config.toml
n_layer = 13
d_model = 256
n_head = 4
n_kv_head = 1
head_dim = 128
d_mlp = 704
vocab_size = 4096
activation = "swiglu"
norm = "layernorm"
norm_place = "pre"
norm_eps = 1e-06
positions = "rope"
rope_base = 3270.0
rope_fraction = 1.0
qk_norm = false
attn_scale = 0.0884
bias = "none"
tie_embeddings = false
parallel_block = false
init = "normal"
init_std_qkv = 0.0247
init_std_o = 0.0
init_std_up = 0.0247
init_std_down = 0.0
optimizer = "soap_variant"
lr = 0.00462
lr_mult_qkv = 0.5
beta1 = 0.95
beta2 = 0.95
lr_head = 0.00646
grad_clip = 0.5
warmup_steps = 200
schedule = "wsd"
decay_fraction = 0.925
decay_shape = "linear"
final_lr_fraction = 0.0
batch_tokens = 65536
seq_len = 256
doc_mask = false
train_tokens = 493100000
steps = 7525
dataset = "wikipedia_en"
Each number is 500 + 40 x the weight over its row's rms, rounded and kept within 0 to 999. Layers, rows and columns count from 0. Numbers have three digits each. The size before them is the row's rms in percent of the matrix's.

# q: layer 9 attention query, 512x256, rms 0.0806, rows 32-52,160-180,288-308,415-435, columns 0-127
# k: layer 9 attention key, 128x256, rms 0.0864, rows 31-51, columns 0-127
q415 072:481499497534573473514511517584533533540551436518501592545592473534503493505546564641541528578498485472502528444495549464487476468555488567549507500446584516509481540567465530560517532512506492468528455453505536485541537476440509488538458501623522482490558467566477542477556491522519524601482566475531484525534528557515556562443498596479471532478491537510492506487544528469525508536536
k31 055:490404496471484572513532502451527523595521549526507507589523502428584516533517455491542495496516514603477537489520492526581480495456533454490487503507519512462532460527571461477543444508518499530540488529511511542470555578417520496405491479578535580539528452514515495448574519566550545518546527452481518501495454509516505553501535507453547475553540508558524546439525524541519483493492
q32 109:533523467505514515497478414471508544438460480423490517456530472482514500543489549482505532445494437491496426527567498565482424506514564477444503465510556483492478536480488550522448504502537493526542558581543505570548510555537577479512554490507500435402469498488581521495537532515475477569568481483475488530519493508472446513501485544528500512524530509514445507498367529485462487458480
q160 042:512568473564425478492501587515477511599485511460515489492450448489486524514475528572449431478472470498474526531511474521537596517476547495537453498508452487546525468512466502525519480490490454425493496467467494448482515479424456533497505558536473584500521469448506528429594541600497521554500512475450506484512532515465508478450526565484557448484484445531500499574473507465570412490484
q288 084:486456502575502575551507474596527465467433530477552477481474507526504425483475505508480518491561523507520478430503496523453431532539489574404467498525563459519443540554537525528527487578508479568543499577550495509493523476576517515481478460556443406468388466453530509537526498479561550531489576534523451535526453494513570500515535465522565523494485510515474507560516546480478587489539
q416 074:455505501494533525458452461455557483491504393482477589523523493529460554595568545526544544496466466508510459446446463470490510484523500522568492492440480490597533497580469457525480490575508513412518467483493475562473518498547519452511535563568543399443476492513494553480587495447473481563492505495510530553505553473446476477558496553531477420506503564441464509517520536519475467486460
k32 053:532520537459493495575461511479559544445548586510499471508521441555566443483551403530576493513552537543487522514521533499537490578532458544509482557495542542464511564473546479530522527480522478460503491466500567518604512473508431426511482505389410490575519488426452428527519517516467543530536462501536491455477539561497536455445476465527477520511597490517514521510546501579543462559479
q33 109:474487539532495489510487433493484415576519494520510508534494452494436519521554545415462472482513491571456482426552581525523456514498521438539425528469501437508526422532491463482520537544528527468466447574466492503483485554506524551549479577528551536513484505493413489584531483446523468462492548481529510442447528462491518493506532507454434545470486492488501464506519429496539454505496
q161 043:435544475506512454475403556447459460481420492459502512550534481500462569491468503467494494504531488508454482479447459455511495517474498481494540415511476539576510542467454524487503533472483464479520517494508460484540431482577569537558444413495554479519469497487513450493422475460590527500540474546430506517507503525490516492559452590455560482475522495494507439484599515475521520437497
q289 099:465583496489466453479465481443528567501399424470520560501476482547474510539517492564480490490461509466437458524483506493466496498497496533500519504513491547509479494628542506501518532506482486543468464486497418534450586473519522491493482525509552529463471462577509497551504487516463506533414512420529498481515550495526499505499511460443469508480488512548499490480489451508516465479508
q417 072:536455480461483535484477496555458526542408549556537544478510541508517489520461523481512510533540472525595539532545497545484500544491499465519497529502563413499467517466487497445448531469530512464485484485498531450552464413498530468563608439451426491465511511577501572545491564519516484543553551549594439503430505534496526478480511485393508521535500548500504454476487517508480481493468
k33 057:523495526534373477538513582428510525563585490496474441501488509474561435499471526468511458498484533581505521553536500473526521459536520534511514478437466454554534580523514524424562507464531476506479551571495563535504510606439414498449517558514491474570514473477449482493533529496500465521452490462481554581473460460501463509463496517515449517484464534504483570504474451460471483537502
q34 106:474492605483461559480483548512539514513480454477606500509572480467537491506433481498537487546507510529503485461518516509510506441552471492447423488503433501572468515443503419508612522480508519457478594483439572504458484497445545444493481490563499497439479500448476492549487570494501503489447491493556480524569504444578525453434524430531473419436495463510488471474439458499520551503569
q162 048:502509504537491478563457535405510417465558483514528449617534432535517447456508479485524493491462538449406527480503576477505507540540520475453456528504501475543485485461452531552492447530411574522467453545535510497500525479439544487534498476492526499472543492496451512556514481474467520498514520571539527537538495503488502517530580489560522506436507559537545542545518524583545547559529
q290 096:530549520451533515538539488581494510490573440486496527523532475555471529476416441481465523550479508512542504513595417523444441549449463465482524497479533508503465507494512562475488484478486467456477504544462558469493524421485501490540436459530450525465591523504487510463625507569516559528534560441511550587445464464503539502481514598560508530502501495478496546433453523514503489469497
q418 073:486500487466514512524513510531543490473544512551508459590484513533507422464505492412490454499502502551479588554526531526468490485517505474494521541535437492493450487403433491473466484502485420545522574453485476506512546547470458547533536508503499541533507483500514504499464486547516505508546455535494504466457466409542526480538570508493549449463461441551536485481501479463522528489447
k34 061:559448454457475532505479451450559466538554492530509491444462494531543456496504554554479521486478556463549422558465476507506438490500451500497497497462532542434530494535473397516525525480516486475471513423483585523482510529517425443451604597566502406557463471493442539497474515496426498526423485489535515471428470500451543506507496576459470483485504447473495508515502520427549523503495
q35 108:528554457477463448475522485471485485514485594569471468498558557500437524440505493528541518483508480433477486476350561475557547544546452479529522519506480508448472515441459509532472527487455507502479488520487532524507458500493563483502456485435462471497530497480501509472444505441569523510503505499466461520547479501526428529467422521480468473470538494474461552555467554471478450428485
q163 048:454500562445490483523499449510529481557489503430557519445465447520462458477470443562513474453487519488504425508495553521534548496539479487466447516519476522503451515531477487453489487523453491490478477531478491538534529362411527505504545533503472567465533475492410466474428478500508539535456396505508515503498499462507568430494461572504540463451438530583464527508490442526533427489556
q291 101:550495532490555469487509470563478484557490530443528474525544474474556500517500446435450457496494455507451374527455407515451496556572484462521530519424456464518521529436487499506490446496543541515458547490446560538478480501504527496464490509522531524529569442471473457470519491538479427498511493493436502413539565474559462533555516435521502469459511567500449464515506502520536486551568
q419 073:484550495426488539537473519507514527454436453496442486516515457480463469456525482550422495513515436490456477478533469592523451457531515489476505538506423498548549534484533497477507447544482546413475499454508501560523521532456489485563495506428510505494516510515485548475579480474513527447507540489546546484516481447526497487470414523557527512470424429497439535497513514517435471550488
k35 054:491473441528476455493375506484427436521511512496498551500462455486477485553485492427489490561455497542512565562548496538558550521536513445501491487478521524551506506460461492475555474494484457490496492502476479420531523574492488466522542509494523468499542529488501521478491484445432544502498531543480533547469462477485489450451561511542504471534531475449528467521406500511495522549551
q36 107:456510551537548545509515538502545472530516417553496486524521565536433432478504494474595498511464494495485503475572520498494506566494530504541495519515473516481419512539486581483495501509528450434527505460522445548443484478489489498518519476557467585553487480475571549515569581552538500481519502494461552501512474514517522469455536596511551607507526522513423541472593558494501540541550
q164 054:531495547496422494421468449537487506586505551508484419474504490470480481530499539517425488542555534505568505496493461515490428532412479503518496424448462473506522523486452453492519482470456462534511442478423483444463512468428447538533503516442508556494546452480472508421569473557521549531539525497430518487593470524520545488476475488554515496494506477472551467564491546394526507452505
q292 091:478461526477555453535498492474520483578514496519574545558540504554475531488497526548528484517444460452429418464547490466526431576480540483492401509495497581482508495510556526527518480503480415547421461400541476506446525488449403493472488553564438475470493514457478529458576497487534543495478448458447493458465453528483587367531535562508538471462474454561535518497472470471482461441441
q420 079:581470491499557424421475516485423561464431493526526529513445429499476482528519514466490528532489494484512456421448455452483518547450530556513508468473524479478454488501508487507584511490500535501470482547494497491439501433492478482438494515462490490451528434424422502409477515512484522509486536344490535444473552543428478470510430439479430511533463486481485496470458511505503493499522
k36 058:476508473608550559495542568510527531476521487485532498504467459471459487509528498566481544541472502537515467436533530563544546483544479489514507551534521578455572494609535545517528513573462488528502560495493528546549551553573528520472486551556487462590530580510441485583530496525547531508487528554542555477459496498572546514549469511548554525507558546510462543554534490546507470561556
q37 106:480581532438518458498542500457558543529493495440486437507521465476495454568491543496420482498556477564501564471576482452523483466478554532476457490496504460539472515515543580493513516499573519532507522522539491498462455452468528542511488535413528521564509448520420500578532474579498508454437511454484572469552413510478532482480441398467473486514459511466491419488528492460492450608478
q165 049:477447469520532477418506544496486522486526475457466472499535459492527491513493514522464442522478496507546523562375480481494420525429514518545483484429527460507520418487475514485506468506524473528505431466595483455468475532513501512451492473528476462545473546475413546477512599460467486453485525465503473519447526440469437538492552570564480485541522504472503496524501553427504549485463
q293 094:554511457499504456491510490481425585479493518437431430583442480498525528546558482471494466514492475528504492486461452557452484508452510468522457541551545556488513465442518568553556525464508534568551467445483528589496555471520598527553574468465499515490516520500450517556467493521514506472527476545512530433522426488372495495488487471568456516529548489488519488444558519519530583512530
q421 067:446541530501583486446476574527388519535532485476532507481466557478560547531554475465565541495452494543479501474552446466461493482505471472510536547532501482422526452565482488583558529518564456570555497495415535484485549479500496499461467472517429545535537524579572473542525458569509465563534540501560477391467486513495501523444531468421521559435538467450483473501541551452522529504475
k37 055:517506516569487459487449459488427463497556605494559518504442533480556531493464415471495493432561460557498492439524502468475508516532523516508442510526481519512479488538548561452489476481467507487507527516470484447578615526480503519476459505457526560471471491469427500511479481507520526567578453480556552589534455497489473528548411509472558414490514460566503501466467406613543444506510
q38 100:557547488534527467478495523472456461566565468497488511450471470447516476497488488518516458498483579508578496470506524468452545600549459475550462511440531584523516513484443464449504455434467484620520424463500459503538530521505538468505489458474470453511512523542507527478522449493456497493584485510550516490417518551539543437416482462472527430487476503502518462486505440471510515447543
q166 048:471534553580574475490534542497471464427552448511579463435482521508488485492552570505549512498521506466479509544525517521514451454512571521518463567492510535475479542526607510487532567504512540488519607476561528565492523458406445561495496512570558504495552543465507598571533503543409588489468460487542535579447499546459476518508450516456485484503616530555502506456475426519539535525519
q294 099:551471554474515595485444541530500549463523520467471508440480494491502481466508501487527457559502497553601501407515467528518466528454454519490481510408454494488467556475495454535549468440524463523466546533512602499558508458440542450532425501508558485523462521446451522512494480518547522442481474474525535501459553469465488483520525438569485487515473529525462549453539488479475565548480
q422 073:433572499467459557574477464489480524515499560550551549469514426502484455446532480620532447556457466538523587487543516511514489468457518475533529448527477580479470513524494506485584547510488522382417487507512551512511554468514479532492475522458516463450536488437448548506552543487502498500490485465540474495558466500483432488470464528533517524441496584451527547430552533501532539435461
k38 063:413460569452582520457515458485432493450485523461497516539482479473500513553442528514475472531536494509477486538468524525506495608547500454417506499587492460549497497540513496501562468373518522518498528515471440488508507468537535470523482411469500537481523518531565522490523443480513458498557521565465522441498416494491475521472462442616530478562476489484532433536432482463441435454472
q39 112:443477467574491502471468567458560457443483504529499529468515544476570543483524465506470515482465524392480453499518522523535524487513501486480558520469482562504499532588549433565479461505433464466502539452474434576494563489515458471465543443476488510443462501508513521483452525392443479540442406511554503465521568572473513442443499543524541530500536481402498446512539450567476461451454
q167 047:557530497532557557425431524575555576505505484470468563467479538490480485503584566423482544456551501452472494423471454520463481533492470586498511470514521521467580480591458489527526558527520451494481524473447530494444541496481561525487448507485496478525492519484478569521564442488550504564491566504493483524517452447527478460519482513546448494529506476494399510546531561541480477477444
q295 104:541465520539529531519486499532505449449511449461532551460509497562468496491459508561514455541524504477493504521463475491450482521477552509566443516491612440445410446510556464487439417492478566518516465535504445511417509565485510487465559481501476494481435440523475495530533529524540487495474500472471434460567491535466494497511511532514430540522463412443501465502466535470517580480548
q423 072:546473450485447505491519484548486512533501567469510450448516431484478514555466481509527418477454483488523492558510517414517486478525497506501519477509439498555476441506452515496527491561525584485538545491493536456492516505553456475437456472453479553513441586418498484501509526383543503503467483494450518465535498485544512555479469528489507475478554476485608543562525467460499455489457
k39 058:517496545449495536552529465518462446520445472523497516573485478490498500447556531473479511554516445527481497498481515524590512502494488452476476488524473510536487528507486435448542487426425543535508402515511603530474484427490509460548511494559517513510476475586566487499530503559496466442551496485559503541492473488464457528496524487595550567478520595446542408429482419474506456477526
q40 111:455488485483486487486479630539409424538478485513448451506533472513513453541571579551499487551512425530454471481515455493529506481499504476486564556517485471472499477551468483470468459479516407502525415501516468533448464469459524525511500520466421531545581532494482508505436579530540523430472520511480501465528495451405561488464537492508535464555505542454542478472456526511554542616517
q168 050:506443534479519467413396528446480543479496489487485505486499489473596459551544500544484450490455508530543456451486504510499511483501488584577513416499470504506511502535509503539546514496588571518442504496498497495465523468512501565528531487514462496513499496485449547507557494448432584512503509485437516487524519515468472550529443477626400481563558477461471526541449549475528562483463
q296 103:520406476487471484464507537493487515527500474470488526385463498403469458560485467502495423485529525532544547428493491476521525582528494481523508505543490481527491509504487438441503487474517490506601478485487544547528499553531474419500487513405475493567548499516473421473381502533500484406569508475488483540518402537437459495519531424440438466571494501442503507456512524508489563529517
q424 066:424564531536498507449495545530458477488470505497544459394513536450547494521528447501486498582488552520504528539528508525502534532532470498513531499474509469512464556508550474456518470497478415520596490503491456481455550515451446527507479453514492468499534434519498455447500480486471467396521520465438499432547480539490514489499552480493531425460496444478511451523465453381488510481493
k40 065:440494480540521496500559468590468458512511488504468541469531484529477540508497517472468519499502507516548494441560558503571538565576488458480543520527562450503558485495462553533433522457502490571541435491542525456497559472558556569498461447510541465471424514506540533491456517544557571548506511522496533485504517531531467489536530534540538525511506495494444472530540527545432500483559
q41 111:561444518439544489491525501440437506477554402488440525495492505444471518491523542515517534508533498537489520443456517434554540485554538510537447438534477493440403484454485564517530548459469442503563486462525523505513472504461515554477500461505430476464507464525519490487488498504433550479538470501500463504515581461505403449445420546534553465466555544493478515501473498512446509442465
q169 045:516523441520563487490530553458418449516528463517488529473518540574494490500502547484534528468474483480478586477473464461539507487515506511536490480555530479479497472524450462479450533447515510495548431492526442508428464583577502571541522565466464509503518545561493419503551560469511453519550565477474440555515475530524534547437487498406472475524437470516507538521485521527507437470459
q297 106:483541486489460478524526512511465455408464500532429448509465518442454434464527563453502483514514532476516506434403467500495541483549538493586470512530466412471432424509530475468492544447505456476459449485535452509460411569478457535438518459491491524525471489548561512417528463457354520547478499518528511503525519494488524495431484554451487536540493454515484442485508434481488510454458
q425 078:453544361517513457526461496458561469494448505478490474541488465483485443519522491492502514447477572505458484497409497474492523510544469453529525450505515494552507453447471515464481532486502542450535445483603429471563447574487470549459603510470545470553516511523471462475469546431511560475432550537460470480508534466498549475502526508490537460461475486487581567600523433542518488499465
k41 052:438502456521590548519553459510455497451493528435520496423461501482495590427545502464475517515516465516481526540461477528470543495416493515571552548516480538507424549580565556499566476495473528426482591489417485525530587537435504416546457434484504546526406462509521503531510493556531516456479450471548464541516476504504412476522531475545536422481473472579448485521485465554473541529530
q42 116:448526463472574472502569523566555460561505499549479531509418479578418415483556477464553457397471540514499490405461475463446502499551473558459459474450567494488527508512456510527515487457474521466464555516521538497489504486510505476548551520519516467443503465529485509558469563531507508443486519503468532468484482500499548458502490499468468503474539494546554506492504456470520544549459
q170 057:416501502421522356472472443469479516526473500536481487447442471493517433564508551446482492441464473510473477499499499476457527504476499484480427447536478525501499391500518449489506442534546531504457502478523474499466511432483454488503492472468488517506442486451480488494507513436466465498502513425398458441526503499501473449447447497458388489491535466503586547500432473517545513517462
q298 099:426505527459539504482471503457489495544456509529515585483494459483475591534451519502485493522471531472452476535495469532488549505537548444425479501518498553458581461481542535546486505512422524524513520510458505493560523479557494479476453565497517478463532500501479526494523458494446478512429481465596490486451508528567565557476495546495532499489483577551549481477455456446420454510466
q426 072:426551508469393460447389439541506492542491504498530501519521514481548456463528471529436484475475535534502499429427518464444479498494473548442465504526476438470553501539430421544470463473594467481482497508581531488503467503495480453509508449462448545515473469545469438443470523525452429483549476549565521424469497561543573419522427489451533519493511514426551438461515440492450502488428
k42 072:546489466549487573520510582487569512553528531481532480509559540496521506419487488479515504505498425505588472516534457528565458451479486498530477514508481514531574540521539538542524508500477484515515538482502489501538523512456537518528452568488424479518484569482550520574527558521520503489550526581552544570469445522508572508516550495525496559498549539573587515543550498533596579558502
q43 105:546524533429437511559508502491521448558568469549565473503469514474489532488501535466524444491450470503464502527459523467517422493506547471518493489485498450502531512442478572493519460497497451505463483549524519403556551529511530515500572445494514530577563477543497425451417554476470532427505483485477495490449545464517492547438449533547499512466547459516478471519572597515542466564543
q171 053:526460470562532511463519526455454529437478565513528511517476525469468485516487574489408542513511422489517540548461527538486488519487486443494540497481500575473506519549452519466436501480504492576522527505555441490499570481515459572497516511443545504515515555434497548518563556523456480480432492471486516488448506494452502516466429471503462418540522490466415471456478514421484469475495
q299 103:542555547490523517601457533463457474508519632530504523508497474434494575520499531455520459534467508499521486470466559498528596593451523472512517477377443438525572461424461532507560483474449424586497467546502509428577489548532542456569530471525455455543486523514499413519494495467465507454480530497513487454542542533471465525461546520542550522477533460508489542457566539457524503471553
q427 077:464450448427548451524391482516485486534527475446433524485512506512555578475507514451509469468469579562462502550512538427477506529520483540477510456543574518471509503458513513497546573528473520482482444519560519449471557506548551570518554520448489512493492495413505479497417505506451578493473451568481447450494484524480485484469555487523528527481494528465497577518523482509470527487518
k43 060:521500440473486488496560512465540529493450457520455474518496519520498481520446486473534461468497438491511442422474446539533460468516413547499463556499506514516462437540509512523417445501501481455489432496411492469543471539564448481483448416415376455492462472501508479501507502480483499493516431458477515447478429550466473491543498457468515481455497503514536544477406418488520466536492
q44 111:553542491535542556556437416471520524429516476491469553558508492560472538521484468504523515461477494508483586582537474494498456441452555520483503540520566540509519498513554562570484571552494442539482528482519533538492517492557540508539547526491546528442500474552536554544493529473465534468523503500527533577425467534525553471453502566494486576501613520488434525477483560484455469467522
q172 052:508421613484448482475479518497491571445519480505532433469460421477539476525438504525458485507476542516534490521552492540500483481487445508580460484554479508491530568517499526513512467499467494507448495455499560492515589486409464546600493556522469513550565463501454524466556458546518562509503492515438559490504464486414525521484403448567500524571517457487460524492463459438485487514503
q300 120:521480552511501505500518509516511552531448533537559499546542467526521551476479465499456484533461456473492518593550472511473465503501485451449514547516511567484516563497587511509544541551548495546479505533487526622510567475482556424555523550525591574503572484512553575464472495598523500539489455490536595494514438537505525559517493491489464470531464556510477506512555556481518469490519
q428 065:520486555527536527448528540480559533459446450503502606464500429497518468487457498544469508559436460450507450555509475559534467534522459470546532478499526453487487547476576545473604510574478450486515506525499463491429628490472476511518502491509523474458499461522507517482600388548536539452518533420481468464545533487494502481529503470608500519488431518490487458499522538455419522464604
k44 068:498500525477553549476484545526520459532546501547527572546582543544493522477545486548548519560503545499503531553548562506516513550524544527553554498463495529498504526453522486485500589544522531491535503538581507558530532525486502517473516521528514439573556526492528512539516469499457438490472619502508490543435551520493503490486550533511498514534535531546488570513560574442568496548494
q45 099:533421503475501491434537470472455436526517587471440483488544559473455522518465509479479428515558511450517481523564490485583536524461456539498437452439470500379500510414521528434477605504483448498597462430541522496455416420430511525488449512508409545522576526459531494526512523525460506504522498510497450461449533490491493473450467499513535474552502548493484522453487479491551510505528
q173 043:517524482466512530458451487482464490533541484459528503424480499495447479526513437464521439516459486421527512470492448515528504497578485554521549474571506472507520552509503432499551487474479480538516406526447485464524453532495524492510535487445493553485476490544482478427480527540444444516550534548447480543480518573499502537503459542488486466580413526487496539516533478482591550484462
q301 103:518439500443487481496461543485393423495502533492506433485507492436548448502475518445562477503549498524551519542454449501586509520569543471553471463470476461422523461488529448484515439471569529535470429480500532505529482538431462468452516529498539501579501458477482467505507503536457443486508503443454481453500542470432506429531457523516439484561457483460533431572476487459531559509486
q429 062:437540467524481487548502558465429543486463481534513543466524464495506500520520615484572525497480493463488452514530432444464511496529404520531489469518517441547572613505556543569555505522452560465584487484449536489520446467557520494486472463506540526500559449465546483532496432512493535462516515475387440525537495508427531513510494501517456445484458452546461464506491520530520467471535
k45 071:471572511574584446446571550568484494476451527530491507518519532520463525535505536520490480516540529507529533475529546522522523507478477491466536568548520453484504486589532545471429518448508551550522476553524448554457542519571520583407461560481547526437467542531528574520451438451505559498503513538483506471527515527505556488517469536527434537503515545525485473525581506494477529514550
q46 108:528461446510403558535512509486518518486482479505589485451520562499507519438584513484563584462450505520543502531556524471480515547441501433524488489490512546554467518492452495496464443429451506520573513538595470541506499498469481463539450481547499501464507457486536431497556454512524556495458539507497542488473505516508530438496502492535548506475483537484473565486465488490452460490462
q174 054:513483439500441474445445457556506521490504467539467552499553467521527536579496588523516536455532459507516483509509522460537511489492530531517574482517540503498550473524503507502566516493500478573502473500507396440475533451565491526445527520557553441460515513505551595491555519473458503498528491441470454498471529473532560537498498543448491494549478552500509468590473479504515525514388
q302 106:506468495553571544496528476447506507484515528487470470451534525437577469429464490483489557491456465577502522526538448538486509590473435436459557539488534543522481540502479516503554568434513513519514475505538521467503472462466526506544504458550433541428530483481550544472526566521534495545477459514440497546483458443509424511551551481581549424513525557452442492448449550472455478497517
q430 072:519567462500478447461477495485557462607497533504496410519468488472508508488520470506519489539548507576491491514467537468493538502497453499505420537537473560578490477550449407584493511462528521542488418498433403430561511512548462416549581489499461501588525484534529449453480535448446449585511587523507509468488509485483497517531546484436520485512554470451551558560524456510506514523451
k46 069:551446532470575511511542485549474464541537548477521495514482537531503543443492487469461467577473439463538461508496540521504471528513507499505537557531610575497494537493562538470528476561527465495525592511575562521485561453459564506560450488521486513527405476579606533554485491574611504532502528554574499520453492593460542519467460493513554460577538538532499553525450519439473459492510
q47 108:489514473524490478549496470491442552532462516497504510434433434485515506505451462501501549552507513519423511455548430491504409469456486503466491527478562516498576514538479475558577497428503522473560564512450555548534529486513529427459481490527488474457455507416485477446524520508567537547522580506520534509464495487522495503490578485512506470445435482432520506495439441507564482486479
q175 055:512513502471504516538562555515512551500480540526476530576534549553541506463531461474593542502489567550484505483549557518480459532477459509520501586525491438475506500553482525507498513494494520443569533444508488565546550511501551471599550470533579484459453505532504492561512480508561514542568495534534548593516500534546430467575614560503629470453515486526474524551544490552469501502509
q303 111:468434487502490457508495491461464539439469572486547532477476511448478568490463481495519485507485470552507465515540418564509498484493510511448527468614558435522458394464495475536477426531522454525575521474491453443519503537510484532492506509433416542547522446520463487487429518508518458493481495452524495515512455477473471464521595411444460514488450452431579455434554439499536494510500
q431 077:468520528499545490492536528482525499506527555520536457519508535491565510545514535487558489477532496510520531479507528528536552496513540441489538478538563527525560503567522520494478531435523493439532484503460449463587500551506554563521544461513578520501524586502511553522470515464482514560503465563509540545446517536505473474548496495537554435542478553467646529511587546504471568525536
k47 071:513507461523521454457496524524541485481472435500401471458536516472427491483515494492505444466489523446518513465473491455507490438476509515495528422478515516448410504520441492571473454462432563507454456537509510525512505518510420497418529522492495447509492523507503484499369472410447486484460518563478480521462425529484541497428418518485415510523561531526482512564459489518488508542456
q48 108:466434536543538514475486525550583528441505464465525461508558495437521487501563517524482546508548436528580415489428446546541526462491519424457501539529458438526469444490439469512495387448492534570497501497477524475549491498527480478530509529498483524557449506456467507511464484521526494489586513520523462451480513529494435467526536449492424530492500509470534520449442460484466535551483
q176 055:507489548534447481534537483486520481499481509477441514483557532495524567506513508522511523489553489513527567528530493465477462558524545486528529499345517513520495499519504563555418579488556587526559521545546461495535439503507577541444433481529506535438387554436519504480498535475571507480435486497463468440505512502532442447542520461451491521518465509428545476476517549555497487524477
q304 107:451508499513440487495513505527458536468495443505452517446528569419508456504451526493436468532492512512487510452448509498495516469506536561511521487501542465462435463531488484463483435568469488533516506457549441508474500581482492572454526521540484489541460509526454482473454458504425496418483466474516449449541528484453556435430544410382511479518495458472536369516466502526513488544564
q432 085:385501545505507556567485434486509530524517477492603539505453530572556495467536443504595459446438480543497544471522495532465465521495553468499479514517520535480453495540480523470458480543564495485558565464476484507530499467394562464496393547459447421504452469505462507489449487580564481491472510505546546461471517540440522465517427454484485511476559518474468552476521506462538462533468
k48 069:516558505466522535511528498517480514427482487528489455478524493464425562449476502443490503428511539473459529428515540526479468424485463508422491535536434524546484458474466538579468506553425486440475466484549510475478524501562527589496466478442493475488523526438489501508508440517459509510525503579524510507491454464474565541472568558454457494453502454478486479458406470460484534518504
q49 101:453543515517477444449486496481526557523505446448515548544498549469467507534475502488526479511522483463525497565479444485464566490494583517496531500490504517555522478499547528514456493506524511469555489524531542496497561515517459594546534429490587552489434483589422494583538515452467474470504518510521488469500519541480521523488465481506498519513526441591555484604454491523472521443513
q177 053:487484501496502421461449472544512526434551476504507499543521456490542506570425533486467496444462495496547501518556449509509510495428477510490473500536483584437483478491520480506486475461490444515518520386549484495531521426422454518539460518553568516560548515458495563484476453431508604545548413487488464482501489435496540478462572531432476488555459530493470495526489502523476460534459
q305 105:478558465486477416455518470481454483477469455544496482524497524488481595433530489513497497467500477523492480529442521494475523521484524509523538497495484496539559486455493526469440511538510528536488508534499424431531434460548539532454552529469550527491541440486440461464438479475494542462486495487415466462542497457570440579512491538512484462380433485477544483534532529442458454471504
q433 080:503527483456586501524515437534523540518508531491536471522506450515521504488547520501472510472577494424455488488444556505541523509500496460564468562564500544556503610516540441501480500488492529507505444444499488489570515515495493543567493427516518566467479529551566508539522471456531550477505494540497462510499487467464496481525557503542474445462502509514548502486545499428479496484505
k49 060:499480507551509539540478508559460530456420549486459528463498501496532581519567564571509524456553522523513558585485531543533494478488483513562630474419421496510462544470538516499549500587483528524455505505492548529502489468501531499454495521478474471480452509420542476449528504508525487504478508576492585424501542509529479480491554503487493514500507449508474512406493510497523484491475
q50 112:425488503433552468504444513431471482504480496466536472455569499456545519458479558509438484506562465503524451469503487529520476412532465498481535457523469500600480471480605492513573422424516497490455447482519502506483522545477457508567474499502503550541435448498542562527431491527485445542519474487523430442533542540493503518548481492429481455537457507480485430584491440544571564554467
q178 059:438568448521530410527483561468491423574499584509470478558505582494504493500463504480481428507485449557418550483505497451490469534501561482442515472489497516485502495525516466407476522386541576451524476502544452505494407505500482534484552496478468502500505535471499540582399450476523524486519522543558469571488538526528477556514488548419450505468514488429498494480508509591472534486535
q306 100:488534551536548455486507499456494484553549523505511503470536526401527462526512562454465464530494530510488445546525528475524511505544481537507515432513508484594484494494502519458589535457544600482539477426451513509447486484515498471508497491464435571515538485491459563545425538490449535500482477513476506469447490441487446446501532431433519419524469535469488482490478517495517551441493
q434 092:507461525423488474441486521517467503532500568483471455499521584530533587507507507506526469452499565563527554506553540452552478472479500487404548524456520501488542533501509484463480545405461503495515463538477556489496410490595487524546528433506442540434487532491553502506503522455517516533553453629490465579503471527497469537461592509436497476530502438542480533453506473524454494492490
k50 067:560570473490500470485472455589483477473432539509483511519473509519421513370511511457510514531501448498559472487503504566487483539430504513473546558524451456407487528442434519498508540487510530480521442535505460506527439445454501521447473486504573524406402548519522449503492499563495502527485466546473453495546439537554559513529481544506493485487486449512463433516529516512509508580507
q51 100:461560465557440509534499510491473572485574537457499499539500515491539497566624539477544488492472517505548553453493516456395487524468557471506447512542409467548574482513508505488506463425478480402428573561438456436489463466464494542431563481446529492501515538462470500538524464479446424500470518540460497512484505496496457517492506458436459554484559505545507556642484483468480467402477
q179 053:593527495547472555533548514490536546479511539521502512509472465544547545514484530509478503465533495478465531565489512479491562526519534495463496503466517468512536432488550511498563510479486468488475507486480585534487492511470517508506558543537478423533538469548552449545552543524544529427518576520547552504461502505468482518503545488597473562529569541561476503484450562468477534449553
q307 095:406575497470502434453493437460455465517537488480457457436546539568552488500531549458472487440495562464437472527460520495422534518498517501459568490523515409473555523500496509460525486439501528478539466490490496483501462467446515475473493475485480455518485444445505528475463479422474442485431531525536415482501458516479487505496400506508473457519585514555506453476545516503472507476476
q435 092:560452482545452481478567539450508519504550491496457459486525492465485610532433470486405423529606512489539601550519556504551493479558505470509496513479465449513516423429488498482456477471448436600467447538451546497417526505496514516485560494496468507546542524537447475465528521440507490493556462483508524522475496438513504494487512503476530580491530484533488499488430438462560542492533
k51 067:493469491480537476526529449572494419479444436517525534468505551459432513469536485459477474537438534520491497462530532518452484484421566506498512551515455558504502582520458490514504522497463507511497480487505533547459485522542479535480520485493599522466520468515435527542416490499515517609508463519513534517466465530501533465510406558514487460508517542380470485510479513513491513462549
q52 109:530469594472478494481485427499504514502579493421517479486576489538505449419520515569421504424461438518473478502513478556471424527429504458467503506482509479511504479441455535506561485437565464558480441494533544511568507476440478479492530477514509489562475509495572509523528469569487491574542548507467515565479506434497469430462514484475527495564591463547485504489446589498463506434409
q180 049:471428555520512446512517551415457554456419548511581470495447486504501500489509499504489489450512485451512532527530443517446497549514523528592510484470449525471528511577559514482507560423500515489491478433543435481521531451464554551545470483432517511439425494435511573516528553452547530557492494474419484535503553548488428518579454483429472492555436491450464454489430450492492460497477
q308 103:545503551479507511501538471506496491534552511482541520476565500539580539467420507491535455536523446573526495536561502475557510488464455500501428484482493496548534556400490557477516473584485420588438528477481536557504569501471561439511504515531455546526566539501533538545503432564571479474535509523526546538506520567485531500496523513476547527548456430542453530452499549500510489486531